python train.py --num_hidden_layers=8 --hidden_size=448 --num_attention_heads=7 --num_key_value_heads=7 --head_dim=64 --intermediate_size=1024 --vocab_size=16384 --hidden_act="swiglu" --norm="rmsnorm" --norm_place="pre" --norm_eps=1e-05 --positions="rope" --rope_theta=10000.0 --rope_fraction=1.0 --qk_norm=false --attn_scale=0.125 --bias="none" --tie_word_embeddings=false --parallel_block=false --init="normal" --init_std_qkv=0.0543 --init_std_o=0.0543 --init_std_up=0.0543 --init_std_down=0.0 --optimizer="muon_variant" --learning_rate=0.0158 --lr_mult_qkv=0.5 --lr_mult_down=3.0 --beta1=0.9 --lr_head=0.00709 --max_grad_norm=1.0 --warmup_steps=200 --schedule="wsd" --decay_fraction=0.751 --decay_shape="linear" --final_lr_fraction=0.0 --batch_tokens=131072 --max_seq_len=512 --doc_mask=true --z_loss=1e-05 --train_tokens=793300000 --max_steps=6053 --dataset="wikipedia_en"
Each number is 128 + 24 x the weight over its row's rms, rounded and kept within 0 to 255. Layers, rows and columns count from 0. The size above them is the row's rms in percent of the matrix's.

# layer 2 MLP gate, 1024x448, rms 0.14, rows 0-104, columns 128-191
size [ 98 102 104 126  97  98  93  94  99  97  95  93 103 101  98 103  99  99  92  97  94  93  99 102  97 103 100  97 102 105  97  98  93  96  83  98  91  97  96  99  95  97  90 103  90  96 103  99  96  96 100  97  95 102  97 101 107 104 100  93  97 102 104  97 102 112  94  96 110  99  97  94 100  99  91  96 103 104 101  99  98  92 101 109 105 102  92  96  94 111 101  94 104  99 102 100  99 102 100  96  93 105 104  90  96]
[[125 123 130 180 131 160 139 123 145  91 136 147 142 130  59 111 154 137 130 167 130 140  95 109 164 122 116 121 115 115 112 156 113 133 119 122 128 126 118 118 136 108 184 130 111 144 104 105 126  96 128 107 169 112 176 124 107 167 130 179 158 104 135 157]
 [110  91 127 177  83 135 130 131 136 133 101 101 133 106 169 141 115 119 117 137 129 126 182 129 120  79 124 159 154 116 173 115 128 133 112  81 114 161 124 129 121 117 162 143 119 106 117 103  91 130 138 141 167  89 112 135  72 139 139 129 124 199 148 115]
 [140  61  98 110 134 105 155 153  95  94 132 105 141 110 139 150 171  99 134  80  89 147 141 143 156  79 101 140  92 145 111 128 117  76 122  95 147 140 117 139 129 114 133  62 135 124  94 140 129 124 121 174 130 102  95 150  78  98 135 121 135 117 148 159]
 [ 94  94 118 133 185 144 102  98 109 128  99  93 118 150 132 158 154 120 142 123 126 119 131 115 127 129 115 125 102  95 139  99 158 137 117 139 120 101 107 135  99 160 137  93 104  96 119 129 131 141 128 120 118 124 120 140 107  88 120 129 115 129 146 126]
 [127 153 124 121 110 123 112 116 177 142 100 121 112  91 103 134 120 141 132 115 130 153 107 132 131 128  87 154 119  96 134 160  83  92 131 147 131 136 118 134 111  96 182 109 163 138 161 149 161 116  92  81 117 140 113 122 118  98 147  99 131 107 128 145]
 [124 136 119 108 131  96 140  95 166 125 141 152 177 112 131 155  95 137 120 139 101 138 154 154 121 105 147  96 119 160  86 131 168 122 133 118  85  59 124 136 119 131 153 101 150 148 124 138  97  97 103 101  95 116 114 116 133 152 163 122  79 159 115  97]
 [ 94 126 104 104 119 135 134 155 138 124 141 122 126 124 174 145 147 100 104 125 127 106 125 120 129 122  93 154 108 143 119 115 129 158 144 121 109 126 117 132 180 137 150 156 131 109 112  80 144 111 114 122 131 133 114 151 156 156 134 127 148 146 118 116]
 [125 128  51 101 106 170  79 133 126 118 140 147 147 133 161 139 126 172 113 119 126 102 110 130 169 138 138 123  76 169 151 124 126 127  88 127 153 104 133 128 136 132 124 143 175 117 118 123 124  96 107 160 148 126 145 103  92 115 136 169 109 136 119 123]
 [ 89  68 115 145 137 129  97 143 102  86 142 140 129 124 117 146 127 172 140 140 141 133  94 145 103 147  97 129 127 119 142 104 127 138 106 110 145  96 129 120  99 130 150 153  82 149 110 147 141  90  93 150 166 144 172 114 137  92 200 122 125 130 162 122]
 [127 117 146 103 131 111 113 113 129 154 104 121 104 111 116 126 117  98  91 141 105 121 141 141 117 130 125 125 121 140 103 125 109  97 135 140 140 104 126 128 138 156 115  96 123  65 141 107 146 151 125 108 166 122 136 114 157 145  92  82 117 101 149 115]
 [147 124 143 137 145 126 117 101 133 160 149 100 132  90 133 143 107 108 130 148 155 157 132 134 116 113 148 127 143  98 110 133 102 146  97 158 126 140 173 115 161  69 149 116 129 107 160 130  79 129 137 146 136 139  40 140 132 114 129 102 141 119 124 127]
 [ 96 163  76  96 148 139 139 147 157 158 108  79 118 131 161  94  79 138 102 126 128  96  87 111 145 100 149 148  71 109 151 108 146 103 131 131 128 134 127 160 104 145 110 122 141 129  94 102 118 124 143 130 143 102  94 122 121 156 140 158 105  96 136 125]
 [137 106 156 147  94 167 112  87 118  80 123 142 142 132 104  78 121 117 129 151 138 140 136 112 108 123 117 117  98 117 123 134 121 168 144 129 143 155 113 107 114  97 105 134 120 169  80 107 160  84 149 102 124 144 136 172 103 148 184 144 133 146 128 146]
 [104 175 125 123 162 125 106  93 147 119 111 132 156 137 151  87  82  91  93 122  84  98 133 104 114 125 149 133 157 148 124 171 135 122  87 111 144 114 122 162 126 113 113 113 103 127 168 125 158  77 164  84 169 129  44 141 136 137  83  95 167 105 134 166]
 [148 123 137 148 144 117 125 129 111 127 114 113 143  97  98 116 128 160 120 144 131 133 127 165 135 125 133 116  89 134 119 147 150 118 110 140 111 104 141 148 163  86  99  74 136 144 135 136 105  99 149 102 124 119 109 160 130 153 148 118 149 131  97 113]
 [127 100 124 158 104 131  77 122 130  77 111 146 108 132 131  92 139 147 131 139 154 104 141 197 162 113  78 139 155 168 145  75 151 113 127 157 131 132 132 141 176 165 116 171 143 110 114 125 116 112 154 181 171 109 146  78 156 115 152  89 147 108 133 128]
 [124 165 135 154 142 140  84 148 140 146 138 137 151 109  77 141 134 152 105  98 112 134 154 127  97 127 156 174 173 104 134 112 169 174 134 108 127 111 113 170 117 110  89 137  87 140 131 124 145 114 133 144 118  91 133 127 156 136  89 131 118 162 111 105]
 [143  85 168 120 109 133 139 159 132 107 148 106 122 124 140 102 123  97 129 124 100 121 170  97  96 142 121 148 132 140  99 115 118 154 148 128 136 130 130 127 167 146 143 125 150 118 127 122 122 106 100 122 173 150  70 168 123 111 145 108 136 107 119 153]
 [117 144 135  60 132 161 144 156 124  91 122 114 158 119 146 113 180 149 138 116 133  81 135 139 135  98 118 124 166 130 139  96 141 143  97  93 162  90 100 138  90 140 120 155 136 115 139 106 131 138 134 127 129 117 111 130 139 124 111  90 111 145  91 128]
 [166 142 161 130 132 113 123 167 151 161  99  99  79 125 192 154 149 132 122  99 160 147 109 153 177  84 119 138 166 132 154 112 115  96 121 122 137 140 148 110 121 109 127 115  96 139 126 134 133 124 148 124 155 165  89 126 155 150  98 133 119 102 124 148]
 [141 131 135 142 106 143 153 106 102 123 152 156 134 189  87 127 100 150 137 144 142 155 123  80 114  92 163  78 155 104 132 143 170 116 121 142 150 149 116 116 133 155 141 127 139 132 101 154 108 141 107 166 122 121 145 140 157 119 187  69  80 134 115 130]
 [157 131 161 131 140 121 142 178 117 124 136 138 113 139 136 146 173 130 112 110 118 133  94 143 116 135 133 128 121 119 122  69 135 140 120 119 133 128 137 133  88 153 119 120 132  83 127 143 120 132  86 146 166 118 154 126 149 168  85 107 103 141 137  54]
 [107 122 126 123 122  93 112  93 136 143 169 168 115 137 128 142  98 128 107 158 120 131 126 120 119 126 126  81  93 137 135  92 133 143 135 100  71 147 143 121 110 127  87  99 117 131 117 125 151 113 144 142 157 120 133 145 127 119 106 120 138 152 102 140]
 [101 159 143 112 105 197 113 113 173 150 142 132 156  89  97 121 119 124  88 135 145 128  93 107 107 117 115 107 181 142 125 147 114 155 114 161 144 154 153 121 190 102 149 145 143 124 140 144 140 141 114 147 181 140 132 108 157 122 139 152 148 142  87 109]
 [122 115 110 103 128 115 100 117 140 169 123 134 147 118 126 129 148  83 117 120 171 170 128 124 100 112 115 114 143 107 133 135 103 127 160 116 159  99 141  97 107 153 122 148 121  85 137 148 177 119 140 129 124 146 164 106 105 146 126 148 130 137 130 118]
 [139 117 140 128 124 199 118 150  97 106 183  91 117  97 123 166 115 104 151 159 145 115 130 130 138 119 168 104 153 102 136 135 124  86 116 152  99 155 167 147 117 107 110 114 166 153 135 144 170 140 143 120 153 156 103 145 191 115 137 145 149 127 145 123]
 [121 142 155  96 133 120 141 191  39 135 137 138 153 166 130  96 107 127 136 147 113 136 124 144 160 121 121 174 103 125 134 120 103 112 142 150 159 156 132 153 144 109 143 137 142 168 151  83 124 149 137 118 148 105 118  82 147 164 131 109 121 128 130 162]
 [144 136 131 115 120  79 146 114 150  89 185 137 129 134 134 162 147 165 147  82 143 119 129 152 120 130 159 152 124 106 113 113 105 123 140 115  99 123 142 155 146 100 105 132 125  82 107 176 172  93 124 113 133  72 122 113 114 139 155 141 134 129 125  98]
 [138 133 129 135 110 144 107 157 129 127  78 118 120 127 116 101 167 122 149 128 131 122 115 127 124  89 146 150 143 152  92 156  87 123  89 126  98 119 133 156 105 127 154 132  77 129 134 107 140 136  92 132 100 115 121  83 109 103 156 126 111  99 115 113]
 [156 150 166 157  82 125 119 150 106 130 136 107 115  68 136 102  91 149 107 108 141 109 146 111 111 171 151 107 132 121 183 181 119 111 136 134 153 127 111 146 155 165 105 111 158 146 123 116 133 125  89 100 143 126 102 134 114 134 151  85 129  93 138 152]
 [ 93 143 187 137  99 117 113 160 132 120 137 109 155  86 149 106 132 109 131 110 121  81 129 117 129 133 150 145 167 126 126 141 148 117  83 139 123 116 113 128 142  89  95 100 100 106 137 114 172 130  99 131 134 176 165 159 138 153 146 125 133  96 119 126]
 [146 119 170 145 118 133 133 125 141 150 154 128 101 166 166 157 174 175  82 130  51 140 118 176 128 150 167 118 139 145 132 168 106 148 123  76 136 132 148 133 119 120 117 132 170 170 118 100 149 150  95 143 117 135 169 145 137 150 133 157  96  98  95 129]
 [145 140 110  72 140 152  95 129 155 122  70 153 124  60 137  93 101 160 103 114 140 142 124 157 123 108  80 106 131 129  90 121 134 129 127 154  86 134 108 199 167 112 117 170 101  83 196 144  94 110 137 126 101 124 116 117 123 110 118 112 117 165 196 112]
 [123 122 112 112 141  99 135 108 142 101 104 105 101  88 158 140 138 113 100 130 119 157 104  88  99 152 183 115 136  98 115 148 161 125 155 119 143 127  89  92 126 126 118 147  49 132  88 148 138 143 109  99 128 104 121 102 141 142 111 128  92 108 126 134]
 [114 156 142 134 104 143 179  73 141  70 153  79 128 163  77 117 165 138  87 160 125  90 118 135 111 135 132 137 151  73  89 130 139 160 120 159 119 124 157 126 111 138 107 129 139 144 102 106 132 162 131 166 176 132 142 157  97 185 149 112 124 120 168 101]
 [114 135 124 130 120 147 112 135 143 111 109  97 118 113  91 112 123 149  96 131  96 115 161 149 164 104 137 153 127 134 108 160 162 159 132 107  83 143 121 151 117 155 105 130  84 108 152 166 117 137 112 108 137 135 135  79  97 124 106 142 150 159 136 124]
 [ 90 150  97 100  77 114 146 131 121 143 126 147 135 125 114 127 151  95 136 141 125 116 101  83  84 137 123 166 139 104 123 161 147 124 147 109 189 102 124 120 119 122 141 139 139 150 151 123 145 131 139 105 141  82 191 124  84 156 171 147 135 181 157  95]
 [141 119  99 154  91 153 143 110 169 100 161 136 139 119 141 147 174 129 138  64  76 116 110 111 114 132 157 119 110 115 137 144 152 179 121 121  93 135 137 113 137 128 126 185 132  82 133  70 124 117  96 134 102 114 135 121 161 180  96 161 121 126 142 121]
 [151 107  95 132 126 136 115 142 123 117 152 144 105 109 123 163 129 124 143 174 170 143 140  98 134 112 145 156 136 125 142  77  95  88 164 153 115 135 148 100 116 150 107 131  97 131 124 171 101 126 130 127 119 156 155 132 148 170 141 126 142 150 174 124]
 [149 163 130 125 132 120 101 133  77 149 173 121 139 109 137  92 143 131 160 114  67 151 143 141 138 150 151 117 156 167 169 141 112 141 145 142 121 142  95 118  89 155 149 181  93 138 146 108 122  82 128 158 156 153 155 115  96 177 109 132  86 111 155 143]
 [ 92 102 130 151  99 166 136 114 104 119 129 144 106 115 136 148 135 113 156 113  66 120 112 139 116 107 124 158 120 119 129 153 117 198 120  99 126 148 122 165 130 154 166 112 108 147  98 117 147 123 128  98 134 112 154 110 122 149 132 142 114 119 167  82]
 [117 116 153 142 122 113 142 122  92 157  91 148 104 133 113 125 116 119 150  80 138 133 125 129 165 153 126 127 143  99 151 169 157 139 124 117 141 112 118 155 109 120 133  97 129 121 155 167 139 115 129 162 174 102 145 125 127 141 110 133 104  87 108  96]
 [130 131 113 152  84  85 131 157 103 131 140 128 167 110 113 121 138 125 154 190 142  85 147 142 113 110  96 141 162 105 142 117 172 126 135 136 144 140 134 120 130 108  99 128 104 122 123 126 113 152 102 159  93 126 114 127 143 132 148 160 136 120  94 102]
 [136 137 109 153 125 119 159 150 145 107 124 102  78 144  97 119  95 141 100 132  94 129 122  86 146 129 170 123  88 162 128 123 123 157 110 172  86 101  95  98 135 129 114 154 125  97 114 116 143 121 136  94 146 114 103 123 129  78 144 164 133 115 143 109]
 [170 111 114 151 110 134 114 145 126 103 138 133 118  86  83 140 109 129 121 141 130 158 109 127 156  88  69 110 135 134 149 103 167  93 123 139 153 159  99 101 147 117 109  93 118 106 131  92 118 123 135 130 128  85 153 155 159 158 118 124 131 183 156 135]
 [101 121  80 126 130 143  98 120  90 157 162  97  76 145 153 136 132  88 141 147 139 127 150 162  84 195 124  92  85 133 151 129 122 116 146 146 131 138 131 137 141 120 128  89 154 114 129 153 129  99  95 137 134 126 121 152 116 119 150  83 139 144 105 131]
 [141 120 132 137 138 133 148 124 152 128 159 135 150  99 132 148 127  95 120 137 165 123 106 118 132 133 152 137 129  97  91 138 114 139 104 115 125 116 133 198 159  81 117 123 142 111 173 112 108 137  72 100 168 101  98 106 134 152 103 112 162 127 135  78]
 [117 137  92 128 105 184 111 123 107  68 133 184 164 114 140 122 128 145 141 129  85 124 164 154 150 125 116 140  90 124 117 133 156 151 139 121 128 153 110 103 139 133 140 115 118 123 130 106 149 111 141 112 156 138 145 122  97  41 139 106 113 135  99 117]
 [ 79 138 107 135 141 154 113  93 115 121 136 115 114 107 143 168 128 130 142 140 119 126 140 160 154 137 185 124 108  77 165 129 118  98 109 129 129 131 149 133 116 154 117  89 149 144 137 128 165 119 123 140 160 136 118 144 134 168 143 110  66 171 115 180]
 [126 138  96 151 107 165 120 136 123 127 118 103 106 158 124 124  83 138 145 146 165 171 124 150 119  93  93  97 112 142  95 108  88 134 150 132 149 135 115 162 114  72 111 111  95 126  88 169 123 154 136 132 158 120 149 137 100 126 150 150 128 171 125 145]
 [118 118 122 146  81  93 107 146 102 124 120 186 131 121  89 127  95 117 100 100  99 150 125 142 182 155 107 138 124 114 128 189 104 158 136 121 119 152 146 101 184 109  91 149 139 106  89 100 118  86  97 124 117  97 124  78  89  94 143  99 132 126 159 130]
 [161 130 144 149 125 151 134 125 113 120 124 128 116 131 135 102 174 145 147 145 115 103 116  92 156 121 115 129  87 134 123 193 143 115 117 116 137 145 123 138  88  94 140 124 175 116 123 161 146 153 143 147 128 149  95 131 149 157 132 130 115 138 124 143]
 [ 98 138 145 122  62 120 146 112 151  90  96 117 111 134 163 148 123 142 146 138 160 180 156 159 142 114 143 150 127 138 143 137 126 123 143 139 145 121 177 132 102 124 143 105 147 135 123 126 150 140 148 113 168 115 102 125 118 100 104  81 137 135 124 112]
 [126 124 146 139 148 128 182 156 111 147 121 151 154 124 161 142 232 123 110 128 115 125 125 162 119 112 152 138 111  79 144 115 131 119 116 127 115 134 100 104 100  93  80 112 156 138 152 124 118  79 140 115 161 127 149 137 145 139 117 119 144 134 126 152]
 [157 148 107 157 139 145 142 135 124 141 173 121 109 110  99 118  82 178 112 108 114 120 123 116 103 126 105 111 139 150 159 126 107 122 140 106 135 124 181 136 171 166 133 117 121  99 112  69 131 175 126  95 122 114 152 121 143 142 110  87 104 105 124  74]
 [108  61 174 114 154 107 134  93 106 115 101 106 128 116 163 129 147 155 125 140 108 177  81 129 126 129 108 132 123 126 141 132 105  99  81  88 152 143 138  95 183 111 139 159 133 148 113 146 143 158 106 136 125 105 132 135 135 166 135  98 113  95 128 173]
 [116 111  83 135 144 116 100  71 125 132 149 128 127 102 179 106 141 102 107 116 150 147  94  88 138 139 157 110 151 161 133 143 148 188 162 170 123 103 179 143 150 120 132 124 128 158  98 119 164 133 135 120 106 114 115 153  85 125 161  85 104 119 167 127]
 [119 131 111 101 131 134  90 122  61  98 118  90 146 126  98  90 145 142  95 122 136 103  91 127 105 135  94 109 102 112 146 146 108 109 118 158 167 125 141 145 135  61  99 120 104 115 132 136 133 101 118 143 140 105  97 124 146 120 160 141 116  91 137 158]
 [117 141 111 158  84 110 104 136  94 111 108 184 130  98 135 112 104 108 130 158 163  89 123 116  95 136 125  95  89  72 120 139 121  86 153 177 129 160 151 125 133 136 127 140 118 166  76 137  98 150 120 175 118 143 125 119 124 164 125 112 124 131 127 170]
 [177 161 156 117 138 108 132 136 120 129 124 117 103 138 115  97  84  94 113 162 149 119 205 145  84  96  94 163 134  57 178 106 103 150 117  97 107 103 116 104 118 126 132 131 111 168 125 134 109 137 106 131 150 125 129 122 107 158 150 132  85 178 155 109]
 [122 168 123 101 106 147 124 115 168 120 138  99 134 109 135 166 154  96 103 137 112 125 116  54 125 124 149 184 132 112  89 148 118 186  62 135 122 121 144 138 102 153 102 129 192 139 138  98 131 112 109 110 189  78 162 115 122 129 117  92 118  89 118 134]
 [107 118 139 146 130 136 117  79 106 120 137 152 107  76 120 102  95 132  78  94 103 115  90 131  89 118 165 139 156 139 139 143 113 128 107 125  88 127 119 119 160 102 151 124 129  75 154 145  97 146 126 105 141  99 106 151 130 154  77 155 133 149  92 140]
 [135 157 153 155 133 112 156 158 141 128  97 131 117 159 149 139 124  92 138 137 111 139 152 143 119 128 125 134 143 102  57 126 135 125  99 130 178 126 142  93 147 146 159 126 126 100  85 193 132 141 142 118 145 103 103 162 144 121 185 112 125 109 132 134]
 [154 101 131 107 112 130 101 145 117 118 141 160 124 110 109 113 127 153 123 151 151 123 116 102 158 131 170 170 124  85 113  95 148 136 167 101 136 102 172 115 137 141 131  97 122 122 144 133 145 148 168 157 140 158  90 108 110 142 137 122 149 133 128  97]
 [101 220 142 103 128 127 152 117 140 147 127 129 128 126 164 138 125 129 156 106 107 107 126 114  88 130 157 148 106 134 123 131 134 104  62 149 107 122 141 123 111 144 129 158 164 117  86 144 112 127 106 131 128 146 113  93 155 119 126 100 156 144 125 145]
 [141 126 127 137 177 159 153 127 143 162 179 142 141 108 121 103 144 134 118 142 107  99 144 138 118 126 138 123 100 165 120 122 148 139 126  78 129 107 161 138  79 148 126 111 128 144 121 103 127 138 158  87 142  73 134 119 130 124 125 108 113 162 139 129]
 [148 111 143 131 145 113 128 160  92 163 117 151 122  94 114 132 109 156 150 182 113 122 111 165  84 113  95 152 113  98 108 157  98  94 115 125 117 143 125 118 107 126 146 165 102 128  97  89 117 127 115 138 172 145  83 158 142 146 159 121 145 121 136 132]
 [109 147 110 141 124 163 111 125 101  91 179 145 159  90 118 161 129 155 131 151 149 139 119 109 161 174  81 122 138 140 146 105 140 157  82 114 133 151 122 115 139 139  82 120 143 100 111 116 118 103 143 148 119  89 100 145 131 192 123 158 113 125 129 139]
 [128 130 109 106 125 124 107  51 109 127 142 158 119  90  95 143  90  95 102 113 135 135 133 120 115 162 109 153 124 166 160 129 138 108 124 145 125 130 112 112 119 106 110  92 109 129 109 155 137 112  96 134 108  99 138  76 147 168 149  86 139 120 126 123]
 [146 134 166 133 106 136  98 118 112 159 101 119 108 111 118 115 168 109 108 142 163 103 124 162 117 154 116 154 133 106 131 154 118 113  84 136 143 120 131 112  93 116 120 122 145 154 128 122 120 102 125 109 103  86 125 126 143 150 152 117 133 129 120 108]
 [130  89 167 130 136 104 135 120 142 140 135 119 142 130 156 115 116  86 104 128 113 134  96 128 121 124 114 147 146 127 144 123 125 150 151 138 159 100 146 145 114 165 171 103 187 144  98 135 162 151 117 118 138  94 174 128 147 117 132 190 148 131  83 150]
 [120 160 136  64 162 134 154 142 142 142 115 129 125 125 137 126 127 120 152 141 159 109 117 167  99 107 127 151 130 170 120 111 151 108  91 148 152 154 125  83 123 153 153 134 126 135 110  82 147 105 149  99 157 110  89 119 141 143 136 114 126 211 112 114]
 [119 156 102 139 161 134 104 127 125 143  93 142 124 121 126 108 135 149 110 125 115 153 144 167 142 136 145 130 135  92 129 161 108 128 204  87 144 166 152 156 162 143 149 168 135  99 157 160 123 116 144 153 152 136 131 106  99 166 107 118 133 140  90 128]
 [115 107 123 120  97 139 137 119 167 132 126 130 139 130 158  96 106  88 100 136 148 107  99 110 138 146  71 135 150 149 146 115 126 125 167 104 148 129 121 122 150 131 107 125 120 149  84 132 145 154 104 175 120 156  80 155 150 133 114 122 103 115 140 101]
 [170 137 143  74  94 131 131 132 146 112 156 126  95 109 147 104 107 108 160 128 140 126 144 126  92 142 105 141 129 123 177 114 136 163 129 122  92 119 167 147 142 162 100 165 128  89 154  93 129 108 168 183 118  91 138 137 117 143 141 113 133 156 162 146]
 [146 118 149 182  99  86 164  90 154 130 105 128  97 155 123 124 141 129 168 122 124 111 124 158 116 121 146  83 147  91 118 137 105 132 157 109  95 111 179 108 171 118 112 142 146 124 134 105  98 107 103 123 201 116 165 135 141 146  95 116 180 139 156 142]
 [107 127 108 165 111 128 123 139 125 107 123 117  92  96 121  62 134  85 166 145 141 139 110 109 152 172 154 107 147 114 166 129 152 177 139 108 153 142 128 121 136 142 169 107 135 118 135 117 147 114 131 118 137 128 100  88 146 130 131 197  97 110 110  94]
 [ 96  84 111 128 143 104 140 103  87 119 167 116 118 130 108 122  93 111 109 132 146 160 168 113 143 111  94 124 124 114 112 120 134 143 108 117 136 131  94 127 137 107 132 111 165 115 102 147  77 126 141 104 142 127 125 141 121 139 136 156 104 111 110 167]
 [169 136 137 135  89 114 150 112 115 188 128  88 107 102 123 120 140 105 143 144 154 116 175 151 161 118 153 178 146 125 110  97 109 161 103 108 133 156 145  38 121 162 115 102 148 152 116 157 117 112 117 139 135 100 144 125 114 147 124 118 127 176 126 151]
 [174 153 150 176  83 132 136 108  85 121 103 124 137 174 130 153 117 114 139 137  58  93 153  73 121 123 142 123 132 122 126 149 164 104 143 160 121 121 126  99 125 126  99 153  83 125 147 125 108 159 126 159 129 138 117 183 154 155 147 128 119 110 169 134]
 [156 122 118 120 120 127 125 133 162 121 140 151 121 100 104 143 125 132  81  86 111 123 119 107 123 135 137 137 128 124 144 134 168 140 140 116 135 134 162 140 148 103 126 140 135 126 145 109 163 148 153  99 179 122 107  98  87 150 135 102 127  74 132  62]
 [142 146 149  88  89 123 135  96 142 134 128 142 126 113 108 127  98 133 153  97  71  81 130 134 121 124 147 139 105 130 128  93 155 169 138 124 138 121 142 141 128 111 125 117 125 148 114 129 160 146 125 137 156 146  80 124 159 127 139 146 133 134 135 103]
 [158 127 126 168 123 114 110 131 157 107 106 118 114 105  85  78 105  90 134 126 136 107 134 130  93  94 129 124 130 129 127 131 124 147 144 140 158 127 125 130  96 115 144 164 116 102 141 104 100 130 187 137 140 113  86 130 111 132 137  71 118 120 132 148]
 [114 111 110 154  77 143 149 145 127 136 177 143 129 146 149 132  68 100 154 152 127 111 160 147 136 140 127 176 123 125 152 178 149 123 138 102 167  83 112 107 110 156 123 107 100 116 144 121 115 139 146 175 105 109 122 125 129  88 178 112 130 170 141  95]
 [116  74 130 133 101 137 130 128 109 136 124 130 165 185  88 174 104 120 145 136 113 156 144 164  95 144 115 114 125 116 155 107 176 124 164 119 107 119 106 131 129 143 123 182 167 116 129 142 167 120 109 148 155 105 102 146 131 100 165 129  90 123 146 153]
 [122  97 142 137 126 140 151 138 111 148 179 164 113 102 143 108 159 118 130 125 159 158 132 143 136 139 126 157 141 101 119  90  89 151 130 148 165 143 183 115 115 112 105 157 108 174 126 107 112 128 154 110 156 131 144 117 157  99 103 145 139 127 158 110]
 [152 125 117 168 101 142 156 147 109 125  93 112 140 143 160 137 140  87 137 164 135 151 111 129 134 112 132 124  89 196 121 145 156 146 172  82  52 125 100 103 138 153 136 180 109  83 134 145 129  67  81  94 128 139 153 147 131 106 144 108 142 131 142 112]
 [135 123 149 142 143 155 106 141 153 144  83 119 144 143 140 133  70 101 109 118 134 108 144 143 143 138 156 133 133 127 122 145  92 142 137 135 135 145 149 141 131 115 138 126 110 120 148 158 175 138 121  62 168 107 130 123 149 168 124 103 106 139 154 170]
 [163 146 127 144 110 132 143 143 143 116 135 126 122 161 132 122 149 125 123 139 108 157 131 140 118 118 143 145 138 142 135 106 176 107 162 108 149 137 113 132 112 140  93 125  90 125  96 119 143 115 116 151 139  80 133 151 115 102 145 102 133 107 175 156]
 [125 130 170 146 123 141 134 131 127 134 103 143 128 140 143 141 147  90 147 142 130 106 151 117 129 137 139 121 132 106 161 159 120  96 143 140 153 167 114 106 132 145  95 106 138 178 116 118 113 121 136  99  98 147 123  85  86  64 147  87 135 143 127 147]
 [114 144 119  94 114  96 178 134 104 159 120 139 109 144  93 111 110 122 110 143  89 124 118 133 118 120 150 106 122  98 122 106 131 109 151 122 104 162 135 114 139 181 116 157 153 135 143  84 135 148 152 141 111 119  93 141 134 149  99 108 117 113 122 133]
 [108 123  99 143 144 130 120 178 155 144 122  76 119 124 111 113 150 128 159 103 141 145 116 134 111 122 128 163 161 129 138 102 153 128 118  62  49 125 153 119 136 146 169 170  99 106 122  91 141 118 124 109 108 139 132 124 121 133 145 143 118 173 115 132]
 [138 112 152 138 144 124 114 152 142 158 136 125  74 116 149  98  93 102 138  95  98 140 151 134 130 101 166 138 120 137 153 132 132 177 139 181 167 129 114  96 123  87  94 163 130 124 159 136 168 112 138 153 114 108 141 114 113 108 128 140  81 141 125 140]
 [133 142 147 104 104 127 134 126 156 101 111 117 107 117 121 121  91 138 128 129 160 185 120 152 161  90 158 170 129 122 122 138 130 166 153 148 175 111 140 118 117 167 145  97 138 144 102 146 164 136 110 122  70 112 135 121 108 128 134  89 148 173 165 111]
 [132 144 123 104 116 116 153 153 126 121 101 139 109 148 156 109 147 122 111  88 164 124  94 138 143 123 127 124 147 119 121 101 147 154 109 140 104 155 122 124 121 110 112 138 112 150 124 120 147 105 114 115 121 110 145 140 132 101 117 120 155 137 136  82]
 [ 95 150 109 122 144  95 127 122 141 160 125 133 151 167 119 132  92 148 113 111 118 111 154 120 130 117 153 105 130 145 149 150 128 154 108 147 139  93 185 113 138 110 166 109 176 144 148 110 106 143 157 142  90 123  83 112 126 151 123 120 100 166 144  91]
 [ 88  98 136 119 130 133  83 106 140 117 138 117 133 170 119 171 123 107 123 141  95  87 140 114 170 116 110 105 108 141  97 125 116 112 133 108 120 165 159 125  98  81 168 104 126 152 132 111 139  99 131 124 122 133 116 138 119 117 138 158 118 127 186 158]
 [185 110 126 173 105  90 131 152 160 136 118 133 144 152 145  91 138 111 158 148 146 137 140 122 168 113 114 218  90 165 105 136 131 127  98 156 157 106 130 109 139 170 162 127 152 140 127  87 109 178 104 139  53 122 150 112 128 107 107 153 163 117 118 157]
 [165 131 140 121  95 129 159 133 124 136 132  82 112 111 114 118 126 126  85 198 131 139 117 101 143 143  91 137 130 120 142 140 134 103 159  98 140 136 149 172 119 150  92  54  74 133 117 124 143 124 148 139 170 141 128 148 118 106 155 146 156 117 139 123]
 [130 120 100 119 132 126 171 142 134 103 115 116 133 126  87 158 101 169 110 142 139 135 136 134 143 108  91 145 141 158 163 111 131 130 159 121 160 165 100 115 137 100 134 145  99 101 131 166 131 128 127 125 108 114 118 104 107 128 137  57 121 139 114 116]
 [133 120 110 123 112 144 101 201 114 130 151 156 128 128 122  67 127 111 152 103 163  99 120 158 165 130 126 109 151 112 106 111 122 147 120 107 166  99  88 120 116 145 106 124 174 163  91 122 161  56 147 115 137 160 122  87  80 157 148 105  97 107 130 172]
 [108 119 111 190 130 133 118 121 101 138 150 148 128 128 134 107 119  84 143 102 126  95  91  81 109 134 114  96 131 145 164 122 159 121 165 162 119 124 163 115 122 117  89 183 104  99  95 148 135  98 116 152 120 113 149 166 136 131 107 112 122 120 116 139]
 [135 115  92 145 144 124 118 114  94 141 166 117 128  67 129 124 134 175 145 114 127 159 162  98 105 146 119 118 153 102 107  97 157 138 189  97 122 125 128 125 135 110 132  89 140  99 123  98 148 109 150 145 107  64 120 115 137  72 133 125 151 114 152 117]
 [109 140 126 123 125 131 114  85  85 123 101 129 118  95 120 144 153 129 122  86 152 102 136 122 144 151 102 138 142 143 160 172 108 145 151  85 101 121 115 169  86 104 146 178 134 159 153 142 111 137 181 118 128 129 103 115 176 155 104 149 116 128 119 123]
 [115 151 114 132 123  84 124 165 103 129 120  80 139 108 135 106 169 131 128 120 123 104 135 105 152 129 111 142 131 106 141 112 155 137 133 136 150 149 167 100 138  98 105 113 115  91 126 110 119 103 113 116 176 154 138 118  95 125 141 107 157 108 122  97]]